config.yaml
num_hidden_layers: 15
hidden_size: 96
num_attention_heads: 3
num_key_value_heads: 3
head_dim: 32
intermediate_size: 384
vocab_size: 1024
hidden_act: "gelu"
norm: "layernorm"
norm_place: "pre"
norm_eps: 1e-05
positions: "learned"
qk_norm: false
attn_scale: 0.177
bias: "qkv"
tie_word_embeddings: true
parallel_block: false
extras: ["capped logits"]
init: "uniform"
init_std_qkv: 0.044
init_std_o: 0.0
init_std_up: 0.044
init_std_down: 0.0
optimizer: "adam_variant"
learning_rate: 0.0017
beta1: 0.9
beta2: 0.99
weight_decay: 0.11
lr_head: 0.0175
warmup_steps: 224
schedule: "wsd"
decay_fraction: 1.0
decay_shape: "linear"
final_lr_fraction: 0.1
batch_tokens: 8192
max_seq_len: 512
doc_mask: false
train_tokens: 85080000
max_steps: 10386
dataset: "wikipedia_en"
Each number is 500 + 40 x the weight over its row's rms, rounded and kept within 0 to 999. Layers, rows and columns count from 0. Numbers have three digits each. The size before them is the row's rms in percent of the matrix's.

# layer 3 MLP down (transposed), 384x96, rms 0.0644, rows 181-253, columns 0-95
108:507569485485482445521458565526489495490528469482563507544483535479536498493493501507473531416469561515481452497494459499566501427562570483462482445511463489522418552515514511455522441494532494475522555511537560447568526495473470460480550420533503542455510564493521470493384593520479499458
091:551417490500484428490493498514562558529507480512478547457417508586492472468534477493503512443509502526441485508553464422455471475578537458531515527570471523501511524566491482491434458545558506477447577574502590441527508507525500498539500468563512501441499437487490504520447520492452548512
095:547512507465466443453448485479466451553429489492571535406463483494535499466481514514555527533535479503502503493535531492514532448581415506504503473540577424485431498523486550545471459536505469501532522478502603518543536518499461531609520460428524551498520431466525471504518492522450516516
102:577467486485413434526513540514474513474524520473586528501530553475495474498439533520437496432499576477479590504492505472462499525470466516523446465497530487425407526511578479499578493445509519464531453556497539489540561476464464521558491457570441541544505516475470444489521546510502481468
118:499452529484469456561455447549466556442468530511424500467482449521468476547506454508531546502525560565447485550472492527553450521461449480456425513500494565546475471510492475533423504537506567460479495552465540478513503490494533534457609571465458525531502471537494475479598467561513513496
102:455529521515463492469499497504477472494467484577546472501478549538466525500533492500464534470537535555473532481538480503463546397442498402420404533471498543476487464532492503549466486447501458451448502564583557482538550526518558542479539473497553539499486411485518486531472555557542505550
110:539424487534472436487531528586518519524477468510501513506470493507534506423466476451480518522494506537503488481531536500469512502485529470423464510534548614547491504514497442495404467501514505479423468512475616569530429457481528570539580492531458531537434465491471505491535443536507495534
094:516481505515532521563554548494517525527514490499585486420445491525428514450467501536498469562481486535596510512539478509495488466535522465471475474512466506517475409491515476483590528477459503543552475560503485499525455481451560471407425544467563524511458518500495489598436478542469491429
099:522454529519484410494458594534463550486503472403538539504489512532480505456510476468493505555491490447416461499581493517532485487524479471576522452522486560509460463497567512535527476496477586462542469532549556477520407535512504501488472517541465531513513518494490424461463496544566410510
083:466531495396412490497499466525455490542521430501460485522521500493568516644548497527529487578551517555474477525529573525461487540523518466470483502527533493461518483445507445468523530487500466518473476508510534495506514526506518494455517488544357478541474508477498507446415471556475506526
088:471511403439412502507495507517471475449498489503561537527534433497493484628502476535476498477531577502479515475561514518481525477482509521464535479524394509460464480526526476502558518526486530509523461558501561530456548427491494544451467508571511451477497476548469551448404522504502446521
104:479450470467597579484477562530483513514524466565530439490546492525500485506517476567582487531510488489490505513467504446494491523464508504496526486502559450514514485510502477474441548569488448511436625467493439490468432510484498504466498535483540533474479501525531576497423394464539560448
103:446451558567540544520455463449512531506465404491487506505563514511465464491433530476452517507479438463559518521503523516588559560480522599460479531569489482529521466466515473495502479527514481500466404501552522544538574546519524449466469505436493534487526504499472423526511465486449448545
101:472602481472521486542553567500509494548522579528554484484523503461520475507528513478512537534507503497486529467472481445492459479620494499533572524421493540473478510484486492411476512505474510531539559463477492495471536473473503525488497376463532462470554502459533529480369543513466468463
115:488571510567549507527541572547484514521470491477477501526506520422517521579523533438516420537561479487548479475456516440513474515477479490534515482484534543522497530477490523458485523530523495559468556471449548476491484503402488474504434478557496475484527561493564448545379489414483485437
094:502536508490526478488512502479476494473517431459483488498515515581459505561397491476551545531516531503539528541535473485480490512493517580546468465439488562464453487427572481532524505504488498523412489518530549449492522517514429601465484517509597546463458451570492509490401451494468483521
084:529449561489504535539477387545501484491434505497545472476496498577490529544541525470491508455490481509513534549454459567506470481457515591495478559531517450437482477508555493515479506546492482479478366404498524528481529513502440516494500489466524525567525501441542497432559468504491576495
112:491482487451515556505474559458534518468580476472525531486536447576470530458512533517446435500493469502442504530493488490524568450501453459500396434439567488463494519459491584514477445536545508459506481471540542558488595509502476449518545508536601501461516529471501549547462477501454500490
095:383487446495486492485504459448503527400553514442534508572516532566462537489504505525489512545524526519457513451447583442496552503555501472520537468509501533493511466524523451475514529582522473517453458500488450443474548539588403478525503582537488514521466522500424463510475473526492516505
110:514471517450483504529428501505417462504476473504445505455484521551469538481473519553447507444524517495512537496493560462474488532521485482523495496500534470478467494508554491486578533474567523506576492470564518367569524563534445469517546428440514546453472508466465585516510447479570514564
114:421472468508530478475448525483571525423510504459509460542511591530455542513486502465469445534544499491423552430458538530459495504582494510520478467517491516513509489523476389447478491556506433547472543518551488496528526541565485466527558555502511535462452516544425523534501437555505501452
113:478458506548465490582529521576508583456458487478457565616554458547509486500445459604418491469515519501415497551491491500536438458408463536468492505536498503510519488489461488497471477537492531475499533490548564460483532527480533529525494497452518533543486497503471434476553452522495459457
072:496410501549555510498461562498525477520496508521553498568445424493516469453518651534562525525501543461454446476553480530492524472506425515550540498517496477437537514501466486465543480466450498552478599551490521534486477446498531486547487531474484434460456494510529557474488470458540492472
076:532484519498436542459476554500518557514526477509604460564443474498547483495480532495472517509536446461460469553550526477479515531478536410488481526552528444467504447530432488497516413481534495496484518541507515569476468547526486475509474453478510511531545484535535529544360543584447472483
112:516522516569481539548444493573491510557508467549475467508448478488521469479436490514410541498498499540491560445490510545538479516465492469573363505526489462568459516478452444520517514496454491498478541519570607502542413496485497496522493512433503459525445496547461502522481519508547454541
060:541447483455543486484495488548570512465509505550544514476439458473535521482465493484512513494500502458485497515531461490523488531547438494464541586492490530543524489565480551456433441451502544495547506575495487426502532527533538508472549526496459460507509443555551472496318501552465475498
090:499477499571443476472502490515498571503486446466537496568496495449459500438497544487504498469498453429496496432550486483399566550534564503476469533481451461489502548502515557542496474598482511472491504486479500536458539458482475526581502524526522495514504494486533475587433572435605511533
145:436615541506508598534486586487509513540509548555513510494503519504551493529490534465555461551539489483472506448476438475554477476521507519516507486484550525497473443475540497464488444503473497546520548497495489534473463448443543493508414461553523479487518568477518507522371468447457500419
085:477497532498486436463415518584545389512511441561538547572444517500450469464497489501488459542501518477592487512472468505477539493538519510502484515497463553527479561517480504515432492505414548555491515491493554492453495459521537516514538527493500506529486477481454528515412402485530587443
109:468464457600390462526499485536487596409443532495534507556528489504517564459499449504534494447450556561462425521523470481528463532488410508541523535491481497503492554511481513516471563448512533519552538459476472577517460467482512447468530492501447467521475525491508555524532439523523481510
122:541578514467490474463483591539461526515538467557512553471529504499504545444463489504428539487577490458504450542526462477472533512480494469482465535473472530566425565516535587429488487541469421500477490472504546490484475501510485534590581413499442494533505494478522486545457477464490513429
080:508422510447464543554503522456525446545585567520560508547462457511484484474533585551450485490575502475448471497529471547480552527480487489493553509532529470452460466464504464465414419481491468507475530571471546532491527556568503494513532518452481524464518420482491544538449496568494452484
088:520552523474569490408625500511463457485427478464533507491491461543443581528477524510508580464528469491509493532469529549532549483458546543499466484491518472459442490506473533408534509524511486514551423505533451457490475534524490478523491515497445510556496541490501460470445549407497578508
114:434484475542481462518452497431500567535468521450459520561503438488549501490502478480599546418482503464512518464511561506520539548456481538525472433531425481524542468566476506520444501462564516438505494473512511481487524449541530453566491496555486512545476543585470447504514443594466504496
098:489498565474505469508510549501523465490506511458496543562554451448520479521492495453475516546458484525512549492518528513526531508523522449477496483523456470505397553447401523431542484521539541496423589464474533484505491455443504508543456528531556518482455478410528561577401549548486478508
099:427610506517484538479503587520535497502488511576523511512509498460557468540541525469546467560532513496452480462473468494532486524464457514501527525458576487538455507528459475491487508526446505526506592505453511527474445433423538501486414497532546507443559479479548497514373513478462485466
096:548500518519471460493538459495454506506546439516520515542516500497480500487446475494374486451457491472496442607483487506470423511476444558521523492529469507507471498538518561514451535437440559487433493494569525582473520525563454504602534492469474533436461475474539544531501523513524545541
096:389463522436540532517459555483491535497498495531431492494481545597478477516483459619494478485462475560468579456538456501487512464574497403519500476487461462492521475579494506491506481534485430510516504548566567464530464485488566503453511446535490532478513488524472508553467524515447500498
093:477507461453497503464498496522500463440553436532497550465492519481550530429473477488551498486435485439498520579486567521505484461432572482531513473495543551494497526452487442506451547464501452505494471450552480511492525629540448429537538572582515517469532472469458487545501494501481579540
076:548502473501556561512492500540595491467473508505533501553534518486455443510593510494462500540468526444482554458530489538468550475422474472569502497594466455527533455476451477485458448442475465512534499546485514461444504561544510453468564501448529480501560450503448528553464580516490473441
109:527526462490497558498585471483473556529509382512507539538471448537420551458536492516437529500559473440549460463553565453488517533536475443482508490544519425563470457488527541448548514494471539460439503498499513485516625448502492515538462504557502511454478472539530467502464515524476484503
100:504485549516560552460514386430541529528535418443560490556508473563535482562511505506512483485491442497498492498525508513512484475479503500506539522521524478456511455529586508472476523554463469489414432461492521511472517575497443473494471514499539500521459481467539524391529597460500577532
092:545482593470494487482513504519528483461444496470475458492553471490579476499550505464503489445459545490537532486566451495535510493532570557537515495462453535483479444534540561509496518444508509565545421522501481496480450537520545485492459483568418447522430504482479443411439574544562495530
087:559443515462496454480502538552429478609476502427511373531513488559443479495501529523505543454468514437479468473500532499542484507526463541594497492482539497479536423502461492482481444522537584515455543521544539490525497542464555513516498535528499444481426494548468467521470475513542555526
112:577521446471482419460449438512543511478501469481474522509532540458564470478469528519472478532514540505504537518544540504528477491491525524482459511423413505532563567524512518459535484424453549448535528535539560524502481490445445591529539514473424401490550509533508448470445492530459518527
085:570535498478530438517466497507478488523521524469581529462525507556527523470467493509497582440439511507492512499508451508517515500549512431455553517477540507420425438519515514491547454497501559519493559472475469430567542517462567466491498483562478486482468543471488494521372601483466542481
100:437597480452523444508463518541497551465519422465448444502516486572469529558451460495492568541540488531469452524525529505448440502503504437479450491547489509479554510513455484484513586471570491564529391497520493485516559447500549493486501462508579459520534480519537521450526505531441516477
101:557540410495506483443508432480482504445512429506423526567467554479432562448478454519473541502514474516521476530581521534449507518498517540512499408542538473524552532507495517499459553493445562500489526529547429466512574498483463431537510420476469557466487493523545541536471519469500527547
094:494491552476537472494481465485499451526462465498488449482507450515497485476482513519436499521575540480577529454542533571461493493524536422477461520540476513449424479494551446477558570462562471567568409551480582452536535466464550514460527461462531545526510504510415493558493455520470505517
119:458544499540501510511489551471565484527421572495560517556521550513566430504547518513550389487530467525500480502386568510511490582512458581450549483432554498493488484441502547494483476496485443480506539469514465492469491482519498484522415503475545495450478552517509524503419476490513499485
096:486484468462558524523460556556513453526578558542468473515479463537419472574474527447503477501492512464540532508535434434486530476522549465562454528459504482495510515488499444497538539443475511529438476504552452550554458504481529431483517572529430503496465499471560502552403435508515567511
108:462506463464422548473495494482464481472526437424580561530469499567434508419574491505499431488567508489502521441531572532416502489523486465520523491521541438504513519556506455494566550490502521537483416494514565523538613491507500554557503512460510491467465494518500502526460471494486461514
083:504529521537449464510439472483568473539507496490523541512469525536516488452551504523543496429512484528455484497505477395495462491479539519479522448482485522550440496555443466545461484572510521574550549518523495414454492487494492562496482466600535487446417517516483483507438628534500486502
101:546515486559512421466492489514503488495463522433495502525501507503477489491487486487427454504512431512444535577551527508544529528520551556502454457605483492497467517437498477518520452461509611530484596478510531448444536533569535509503397556535444451483485514555461532507461460530494488513
103:470527511496528521521469503503490519488463512475382534465464558461434519469552418448550550475503493518488469500503566545549481562555587539546467556546521420499563547469432519524510495467461493439522429505531489563450471490514509528510433512471498539464550436495518501442496487521487520566
125:500478583478508489472479534555538522480486458366472552466477547523519501523547483514476452536552523455481488498511426490481491543438500514487594471508433537498494439484618406469444551506577547481474489551513455476478495529479539518577492514489542473478519499516448524466491519491475485532
090:424421513560525505542457523488557493416437505475552510505440514499479518448549605511493461490500524502450485460443484567492529466482481500531462538511504576549460538514464471509448547458511477486431539484475463525542454580508506482531520578535546551477532494505468513488572407488526528496
105:543493558493487432521548435507512521485440508554523478460495442556444535531526469495485559445467467483498486509460516467502520505551508484524407514470462489441572464534503528527506461573414499486487452489457478527513534521518461499461500500554566494582493512476497472455590495456474632541
090:532486485520523478473539527527480512441499499464461581549516514410477554456479544508537531524533512533486476474578473531530441530573530468468470531565502379422526501513501504462484481453497518494489534513535512508477508461404474489499575527503477555458532497486526591550456522438445442554
094:474512511475476466514468502519422500502498509483489488515504482412509516473481425520578568446501555552483470549507535561519504563489445488474576485543545519515501564476457484564442514498527489469448502431474465484600432488534485435474527534463545519565492530499537455535499409570508439496
113:483469543472499449541425431496527532457511464483536547527472483506470509544556476471483504411455478537528510523393539467524485431481543476444492487541517508500500423520529453553465505566503520440517504465506482504447518580533557513498512559483466560569499498478475475436580590545525486535
090:616484520456413530510490520502524510475497506472471570471511595498542468412476467538476486475475525587534543515609516478472481475465521481488512497488399455506479483480463499580419501533472531499534466512476532492505455497483509519461529470592485499534546463550483526535433498514457534504
092:521485470521516463518573552617449521501517514513482559513474499473537520506481431472493532466445554485531506514575424495492484472406464459479494552590538443509434471478512451482569548481514420499564469524566478580530486462541485515499575481508492476520510520449476508473498483524452478453
091:469472539511559489543498488531499562479481463450447502532483503502450501504479522478456505522530441492568490587530475484499484481468503490539523541491535540503521597510531458520441551372555491484461454506519402453544540501542449512464571581408568507466509504537465465539500515502458484482
121:462506534430571488502483516465506536486520453484517480502524543518451448525490519458485467559466470505522435493543530515403502482455515467449462473432477552486495491528514561508390515516493524593519483549510460537526536495488480469465526438582496555429577492580460543577502448499516478521
090:581525524476458475483521467498465547481509438519477512450491529558548433444490551543512499442553480441514496529541538455461464474505460579497501484446569505422485555460572568520489524525503549490497478511509559536458532492556381502569526481464475478510465445527508552443487522445516461506
101:523551433482472502519498551562517461557528535540515469472468491427553533537526518450481489539452493474441515490539443470567507470405464433479509488499502468531515511513453483558496475485513488563477549579388573505471520505478571555486506501495536444421441476487502523502564548553498488464
106:485625530474474510476501495520489508506491489534474535469529464421576465531558576481546428567552491515510478461503519467515472476530553477496545489445579516486506466483522524472503503470514516538494562509458485549471420443427495508446477450543497514450512540502530470573378474524509538481
078:486508461518471544516498375535482469514435499506487508490444493615526543518545485559472478471488534513401497548523556520516528549552456495500490485506478469487489501509537529489486511508572482529464461523540538504413501477512495487499519463574480526509499437495523480437373571478484441564
112:458489511566505520505457552500481538522481457491561508555522454461572474450533451491470557492470545504522502473539549632474556513437529492556444524417439440490486484517470497556489445470473523450453460503504473570488510493603516478523494510503478585528504468458473467556498487444500476510
112:535520450423447538463510552506497487540490550461517530527550497468491554537517460533502473511530407425530515467484546518548550522480490540549560559473452530419558417564498515463577473529516523480474516509485464511424458545439496520484461471500530420516542495471480537426441462514521539491
097:456505504502533532445452505416507550535499457567560469477566541467434448537578554520529498549506488512560481503542561491485508501484476509459484558447431507535422502463492534516468544543493460514488456538498503494508529488440483515506531476524558485530511467592553461548399471479476445423
109:471498471536511484446576503500510525534437536474511451472488532563485549530440566543466526501409431533527445530507474456530459549501483535527516485448501505427572574498483532444502500464541510509550413459543487503509618476525452497495564446457441500458508496447522555483505538497499488528
# layer 3 MLP up, 384x96, rms 0.0869, rows 182-253, columns 0-95
077:508541507528578507525504557524494497543506508534429496540546444478585461496495469501538448555470468465544482414486518513491502522488448612498514480494501549482520539501519469525509480536505513537542487505524354520492505432489447507524469454514543490517445619475525434459531483539452478495
102:457533430551507558537589589471476558536566484513464471483551490521514475504499501452514503531525484498490527507537474486555524451457516468484440498452479529517449528570502481457560538477497504564431470539487465522398540474466564447386463488558484487513439524484540438502490462497508510526
096:482476513535521532534489492520492477458559527479415509557435519530521529494536564553498484459569496461567531478549564443535467509502485496473484554420496514424489506502556520521468416512511568628497504459509430495512465494529491518467438443445478508448450536462518519451427492482485514467
109:465531461554524501402542583495485467593557470435539485514497533488539476434475569552486499465480430463516541455537506490520530419490543493542592512493538474487495509581522540478565518439532455554488484480497469535520497558496472459456452469495515494467446515452571491497501563492475470470
110:497447545557540508502515584479529537559557509557437550589488468502486455484476481549441470502518487473508482449505442517536581483532474567509470503489531516559456510539515487506485541534538526549511480475507499454388498464479513436497435465463453496471441547487530428536484438475412524502
107:451535520482524607503543503464494518447531535416450467456549420526523529480491513557492476448531463495515538485493458532510432469517542558554516508451507483561532526508483548475518531411495444531578517468528401529495564482470515487448435473465505525536466521506492574500466571506458469490
104:475484508447511472463510496443428470493528455531492522525527547436563469502512586540531435555529511522539418527520535546462508538545435452532556435496549470511473478499542534492522523488507541583436599449502477488537479484427458484453455457503447464496534522562555500495463568494487523520
098:488520483537527582453580494569482533527549530535407437447500529482516449560478506541543535510515497498515514504430454497548425557562548503496532527478516475478518528422485442440441498431600489471474548530487427513446519473477528514487520434480512514458462504481514471485492544466485521561
099:479559575561501531494522497503492462489451616549487513493523550516514478518516470482548512529521473493474466496406486447553485487546519460518481415519569569499509493478394476432474512552500564554467522514475458485507446492464449503506459491537546505484571511500612526500503423497480520503
102:498503512477467452484484518481479446464530505511521568521536537500535513522474429491594458517556520516544467446426496506472502522558529464542621438523511493532507577506527463445482504486450553517459510499458490517470481512417475592435475445492451516491498520505576431448442484469510546548
102:416515497462546567489515540434492465490459492550518458478573553477498470533499521572506513484527477455575471514521502470585544490477451510519513458466544525526422450498496475522474472519594509535531591473503453491419513532410494479491437504491575464474520505473519543505451423489512549496
092:458530496456443518501496457549487473489485476505545561481469433482489551544590523541527481487532536471460500498516463498436477546475463541447554495416539509462512517561523523511550507515456510484599583511415525444498496441446452507550511516578494382495484540503500498554463475509525478524
091:423590521443511593492528525417448532515569587500534459475575506484570442499530550456490503500525545522536511478484472494529536460468470491513468451544511539501469493477452521465488532490525448495509538513457531450516454519453460495559467400521598508510499518491556517539478453519487446489
081:448539567622485569577499561522505481515470496511477461497542495437533504531532523474515384501557480482528519464502507459493438465510529511458524477492557496517499494504478514453541509555531491515496559516475509493412502456432492458541433477573495521505518520500580454496404525467438499487
111:533534535464521541511515468475519486436509552531535553448509458456493499611480519512491497539592526537548513418426475529464477559480448592545555469439518539463432483456534479501553479528467463496491529529468553432451549489458472539462476462504539447451517497463520515555436475497487492504
081:456517485450453503505474510451434480503605491542418538457558440472540431481545543526423490528525560450534517502547575505506470521497528446512487461411508526507519486528487543492562490486472493508478597447447511514497510529522576494513490575487437502471482517551505493497470496427426500527
106:470490527496494507489549579480523488536468513544492508554479554515589482473540470493507519526511542514436417508495417530490468496557486497435485483547519512503540454462519444527522442499438459509559495553525507439493457413409573459535434519541510436492505546474556528508505476528479509399
095:533524567478624468491492544481484484502515465604492456489537518398482498491467510466539437505493464467526479491506472515449512543526410535470452545465503521551519564566426496506500524452456431497529522504497497466535414542472576500441521483511515481433483526550528453485497487488506551462
103:483510420582511532543544569525549528467494428555493499478500567472497435531458445471475473484507529565599523495497475553495461528496502507512497475422471565509563535471535552476531463474481487548473497477492531477528476507438542489496510460525517547485426487411517501528460560510473521386
106:502508501454565450404442553453537498522548492517504510508545464494518550522467497541518436466508554488501510449522526448475491486543406544424474517500534500539554541526444529516424478485496426533567514485493484501488395547516531498480503396545547468481462562521574502518448473524496507500
112:489529579499559545418503497491477443530488505511505549485476561436511516501581595588460473565495486520468531407527554500520518499485456512489547542418492499535543564447539514457528508523505427533516458472525470555530456532508423468494450504494520509470468495463521521550446462454500504442
085:467525497511543519499474540515485487549494495487416469474502502454551496488516531512509477581511493515559455441443572415463587419469474550550607536493537551478475492548516527490486538542511490542570552490509487495451511463460495475462483475566569521475509596491540470483478498429460516459
083:440578504491522490527472503506434466533531559499445504480476479461502536538562527457498498504536541531553440425499512417563514464498478528566610466524533494517501521523470477510504529516526457502525501434428509471499534525462471475528473469527568462410507607444545547504533464453476474543
114:478480566512496496462513555527505497558539446495480413490467491494513503535536536461444582534522487493490482522427519573524478458481531571534529484549525518502527580516504492451448445483441516487470509513439431503432442540539468535428443528550480463449484531479575475490435488588490460528
067:462565508506453564518479549441419494526514473486483488492603498536493481537490492503507473508491458499533517402483525516460525433509531513546539497585586463498422517440544482452512494511516449544514469492432505538491505508450485542484486459482570482477491574421509550498521570435520523428
094:480517473520536606521488519584575449475520530451506505516476467532539527497552483481485538570513455533472465440437449454526483440508477503501500537504526536486540509466408477474567486482542454479584525527500486513474454500450520432498515413488429453528505580584536515469454503472514530526
088:444535530531466577573463540520476501514557564537485512504499532515557549545524482481516529529529465479521498420507421468612444468519504517514556478515563516483447429467506535469455447498456564556527519495465518522536453487438515528506439461502522475465529542504548464514439482420465502434
106:438538444446491493471539517558549502602517501475583533553500472519456474519522522487562485553545519513487433428443528496463504500536425517444530478447510497494510548505489527491501514462444510485578497548520438491497442518478582517410462499524549399453497541493566495506460467478512491490
093:504505499465522583491470538481497407546500574494500468509451464451549399533563540561531535459505408503506538475505572505436449441543501499489521480523508516487454470513540494533500467595498517464409483536526482467533471511477497517488422522485520542483554482521544454523442547481565499461
115:511547475489518534537550585470487539474480506501511484499571498572489549493535472410515420464522579516487396510540484466503507513490514507515540505484579546511488501460461513481473499546516500556474554451517471500486502457480539452495371461604535470476503537531541464497478491473414486463
076:492561519536485480570470554517442472506484534527417513530489507377542476508529528515520537523555500494490543451465497509519507439506549499504532440521528509477413526504445448491474496529466493553533515414453523421500473469457511459494497521505567444482455644532484506517467480537479469530
100:504511472549555540448495476439445512515537492555480426466607490476533498572509441460441535433522473550542523427469439548561534525522431553528505485463526571493463531515578501512531505478534543558512540475464531512492473493475552506472493500456501468419543497455480531492436451482476528540
114:480544596510481506517546480451428457533447565550519415458531533489507467509455515532550464507524477500520548468477478537515472551519445500470482467495502500475432489440512514469533565497474477443487511498457507552494544477499440602528460518453589552497458492471508544475433608512549476522
099:480527425518465594472537522549498496564573540553549431449522533554526535497544520470479492504568445530504522435448469491520448525482523598483530551454472523562562479528513437497483455510473446481587469513475529465455473480493470499452494528508465482448565506482548436529509536530459475489
075:447601550528526511494505558513470520475476497580432515491522494454549469564543483479523468538559469521501480478480496493569537554502465495475515519477564488529491507529469475476483509538486505537507597488440510513455454456407519561502411501516592536441521515496555488471413539515441514458
090:446555517546566520514466486473509530508470506473469547533483511408523500493488530513483464545563543560517511396526468460498514556490510468461545478474542543503559475462514448427510584556536416532530524454417473468591514521515509444547504520541504468491547523495516447518477415518488451485
114:438481533504554564496537553465501495552478491509482545554487467479557487548459496552489462485544467483532452434527471514514492458615374528511451427539514473499459476534470536510488457567527482559543517490483467525411531458493453494510452457560547514447476506485557511491497522447438481510
102:501525520494524610489451554486433532556504548594501516484559472518486449542485553460567503542510425519429490494431467508501486506494527530462552422531509509420471510520500495448508474502537478471542493433434513504488542467536542534539462500571530380501511503505516502486496502472516438549
074:460520558496471477466510530419591517541565522504514504438554549518558521533507476492495512536469480433466409455474508494576506583522522475521576501418549549405455492450493488469543523515526541487514496455526480531574459528458454537490437484529501500505476460455544466443457495533498475501
091:512500573499506514494445550498564480469479498486491497498496559516587491447497527465580394512506491577465483500428443464504485585481467486514493535421489588432532570500535433459489504470506503468553493471529500476520419509486464498502498433468455495511492579472490568487507496512485571533
090:486525497529453495496522512538444520489460560542481470428511514506509486490552475481492510496517558424528480505473539566476498554514456459470501560408479598504502514569434500447561502531440499463524576461509508468525474453523586535528475567511467483492509509544514464568480428401493556506
098:501561551544423497491526558437476490545516504521465456468573480509474488540458560529505545479609483471542484461447547509469448476537424483549495479531569451578418566451424477491527444492525477486488580530460471495486556510484483489532509497542549493518509491466537555531502493456485535466
099:479554490526510524544548478484448454556481483481451490508518434492530459504527506487561522538554432507557420497473538406508446542499463513462589478507581514451482581433505491461448465420546516536561543496509493420546477482451454565550484519511524494513501494536484489498475547506450453526
107:498510561555507541544552486476479506539524552480502416449506466492552483458434509514515531572527443473514540533488486447452553511518522477541501505526514531542460477476421482448517516552615391523473507455548493492444482437456513509510475467472584524497516498479515535553465532497501484394
101:381540503542495545515546524496483458517525455495549478510505542450492482527472538536572483508564492482595448510486502513481475542542421563462449524539511575461490503516564447515403475441520510487515495503491528516441470480412551475498490511530492496497561512536506481493464500464428435421
096:489519511517496560460507497466503508541458571484511537461539480470503433531546570589518448505541459451503522476460496482524457491548502492529546497457528504469490510523513515475560506625444479495527518465401481527443484543540434492449519399574449532486543482524554557548515545477520462526
102:437550548494478512509496487531537518475499521523497535534517480447548564507491523498552501537530492537450496445452423514436513542514493477578507518373460441493533519400487469455489578479494429453529499544551548450523466542492538506485506473573576503500558526476528514462495486447443473458
100:471482520507512509414487491477500481529541485493476487466555476475519482490508478530543509486559570519553486531442518512490534470533430493463585469471573518529459574526529527533502534425459517548560577479509478545528434517512387479437475474488486455519431519526562584541444512499471463444
109:433567536512540487566536494497524536551484529529526482526509507479559442530556557521507464515539456534520507418386512538543514556492476548476519480483523538460401469460520577498445467538488491495477556492480514489482441526495488551478419476513510530426456552556541541458446511502491564476
102:494579496465572480505477515489470504543546489460472540528463500528549425471498515493558536552521442436508462469464435473541578521537447517511480457526494484434507546545525516455531462428521448550506534465530462399519440444412552531464470578542476497485504524540512516495464472505450547506
094:554459536505538571439431570548532560523507503546408450480451471430525472493496498505516528504567503456519519490434479466503526530495485516512515481479543558571472516505515490499482489464495488429641508487515503481470409508499517450524421447533545464486465525478529582471490483481512458474
099:473489454576496491480511510473479555497489501495534533594554485460525423533532507441523475557535501452561475514492574508496481510531384497508517476485542479557541522518472429461524562406457520500532584454478485464493514520442502483492444434592518502442564541486523518468482478522493532476
092:516486445530476582548506495555500562544521507479475476479544536491519478518480556540484482510470485550530466403427473461506464516468419553535596489434524533446468425590501517497489522469505499464506467506483500534604491452402497482478470479480543516465459516472556439472504497526526548526
110:484518508527507519489485525437481544610498530548499455496470535483513503494591514464515498448490513485547498513529519563545541509531563559537474499538471500376506548535430575438470490506467460462545511550441479490402500471490491489455487517469493489443510550456533512425424522549457476506
112:435530516452553439508498536523541500501479499497459501427508567487552482544544540467499515522524525459469501443455581542504434547547453524447488476488491534495513532494529505488458538562526456519526525556364415473550458548535473498507459477495511499531476561508533490401490519461516449567
081:514521485459531488437480489499480515551578498501528488441521495471523455503433429457540560474508463486485505490559481432506445495525518523434508467494557435451551463526486510478547472581545564482536434575529528500455492474450542482440531516530482413458406510474536489586456522521533481519
105:488479458478543514425485528481495525526501472570507424468510427482517428493535482521490520474530509488466394543486520499552504481535468522517501507460522573514545490554542490513534491495456446570556573580436503517410450426448520486543463479472512497410518525511513542510511446483442566500
091:447509517465449566542512534498544457546504527522536437493530514543550545472546490451496496497523495540559455469524506490460589466465420604500496513461474561451501463450468537461479493525467450511472494524541449440482463458515540424463499520610512475406541500457536506546489495526457489525
104:438564532517561476466540524546484563548474474545476541532494432461478540487488558497462482538479448517482479460504485428529507469466549487485530520460479472525514540531528500485582532492447536505518523569532553443417544480461490442478482439516413529452549471525562555512478548430451572494
108:490564521572551536472600535526497465535499474536463532451541533484520531490427493526426500542536535445427452509547561511501521515523508505512497518441506510476507540529495595445533505471449423530517560457546552499547472410494473511530486509496544451425457508480501445555472457478459541517
091:413517520498495481422493508475480454525486537541467466557488473466537534487505553433523489531478468503504510458396465558505493506523572461500470432495584511603472512521570471551543546390518523523537511510542491528475519552501445575502439522498500489455481529465492528430499482534500486441
103:454475542530550477507538486470456449506553525473452562522573498502532483511502466523504548514579527509560471474496481513531489456465468561510506525509498483425514527488526547454493549473488455549431518567411489565477537532489485424446514480557444491405524515531598428479443468526469477479
088:508543383465507498521470552462513399542453525556547556405519512494547426519522472564515494477453500458472557464493518512498570556516491484416459516510525488493530470455508476448552509570480458531516506542486569509503452469474522459481520507594433545519473501435518515520472497506534486508
119:506563482496462522556502534464519575473500519459542434504582498453454509563470537524526449559535502516574483491474550487451432486514526550505509432377441474514476562471474501503489503458438524558473456525493507457501466490506523502467480471568506488424534492521553547541437515472527431453
092:496506487586518467514557557456496484486490562518520450461535524498542474535540483510593469553492467536499472561439548443516548520449520482432492541523501573470436510510435523470448426548461522502423497454488488389484479493468576505436465509530552481528460507464502456566501523505484500519
100:495558483532464612495548492498457505542466444527453488452536515413576499515537580494480497498578426513512491496434512518549496474498507523486590469475550508522510549515507489521468499552498444532468560500438535455497513473424538538452458505521505520428510584487585464484466492512516519460
092:480593525586586508452462512482516471497507589596447474483527501452569522518477526518509483554535467447523431504423505497541550488520496507488458488489517553499460509498448512463463429506524507595523514505471508459502446444451443480479443494522510506420533565502515459529466522466449496460
084:539498510512496548519569525516478498530618525573566465511518538432489493486512491478534456476494420511539533479462464474443491468550485468566564512489514499517519460518476443442500404471454530519464526510431490429544513495488417489529501448480529486471514590473495487497504413469496571454
103:421484454489508535541537524474516445516593428491499429537442528470453591494509590471506507530521461503493471484481513451532467456475448582440572493523530465542509523504519533473557521588564458504540507524467490515442464493479461502451473576482494508450527508577509455468457505502462518478
117:466538433462479491487481515483543583564562522605510480494548537482485518568530443467515449545491488522490496468503557435501563469479522555500558472490482496471504503476541443451508511479492554540558488461457488484472470526508513580416500486507547465521559531395522459422460476524505546450
098:490577506454495510532501550424540509522497558488470494513559564510450471495592533492499468542521463562497536513482497469470484551475488504448511391418544599458443537509439521548493437477535513547483542500511523446479477506475443478490488443520497505549498516551568456552436549473471469485
097:478529468493561545527563534506460455502522526541507567516471467487531428564528449428494430441497485517490509488505448517531594442543560453600482506508471461494509435480514421493460488510473508494455507587447568491574444501460525490500456485474546486546522517454499484549457481553516463517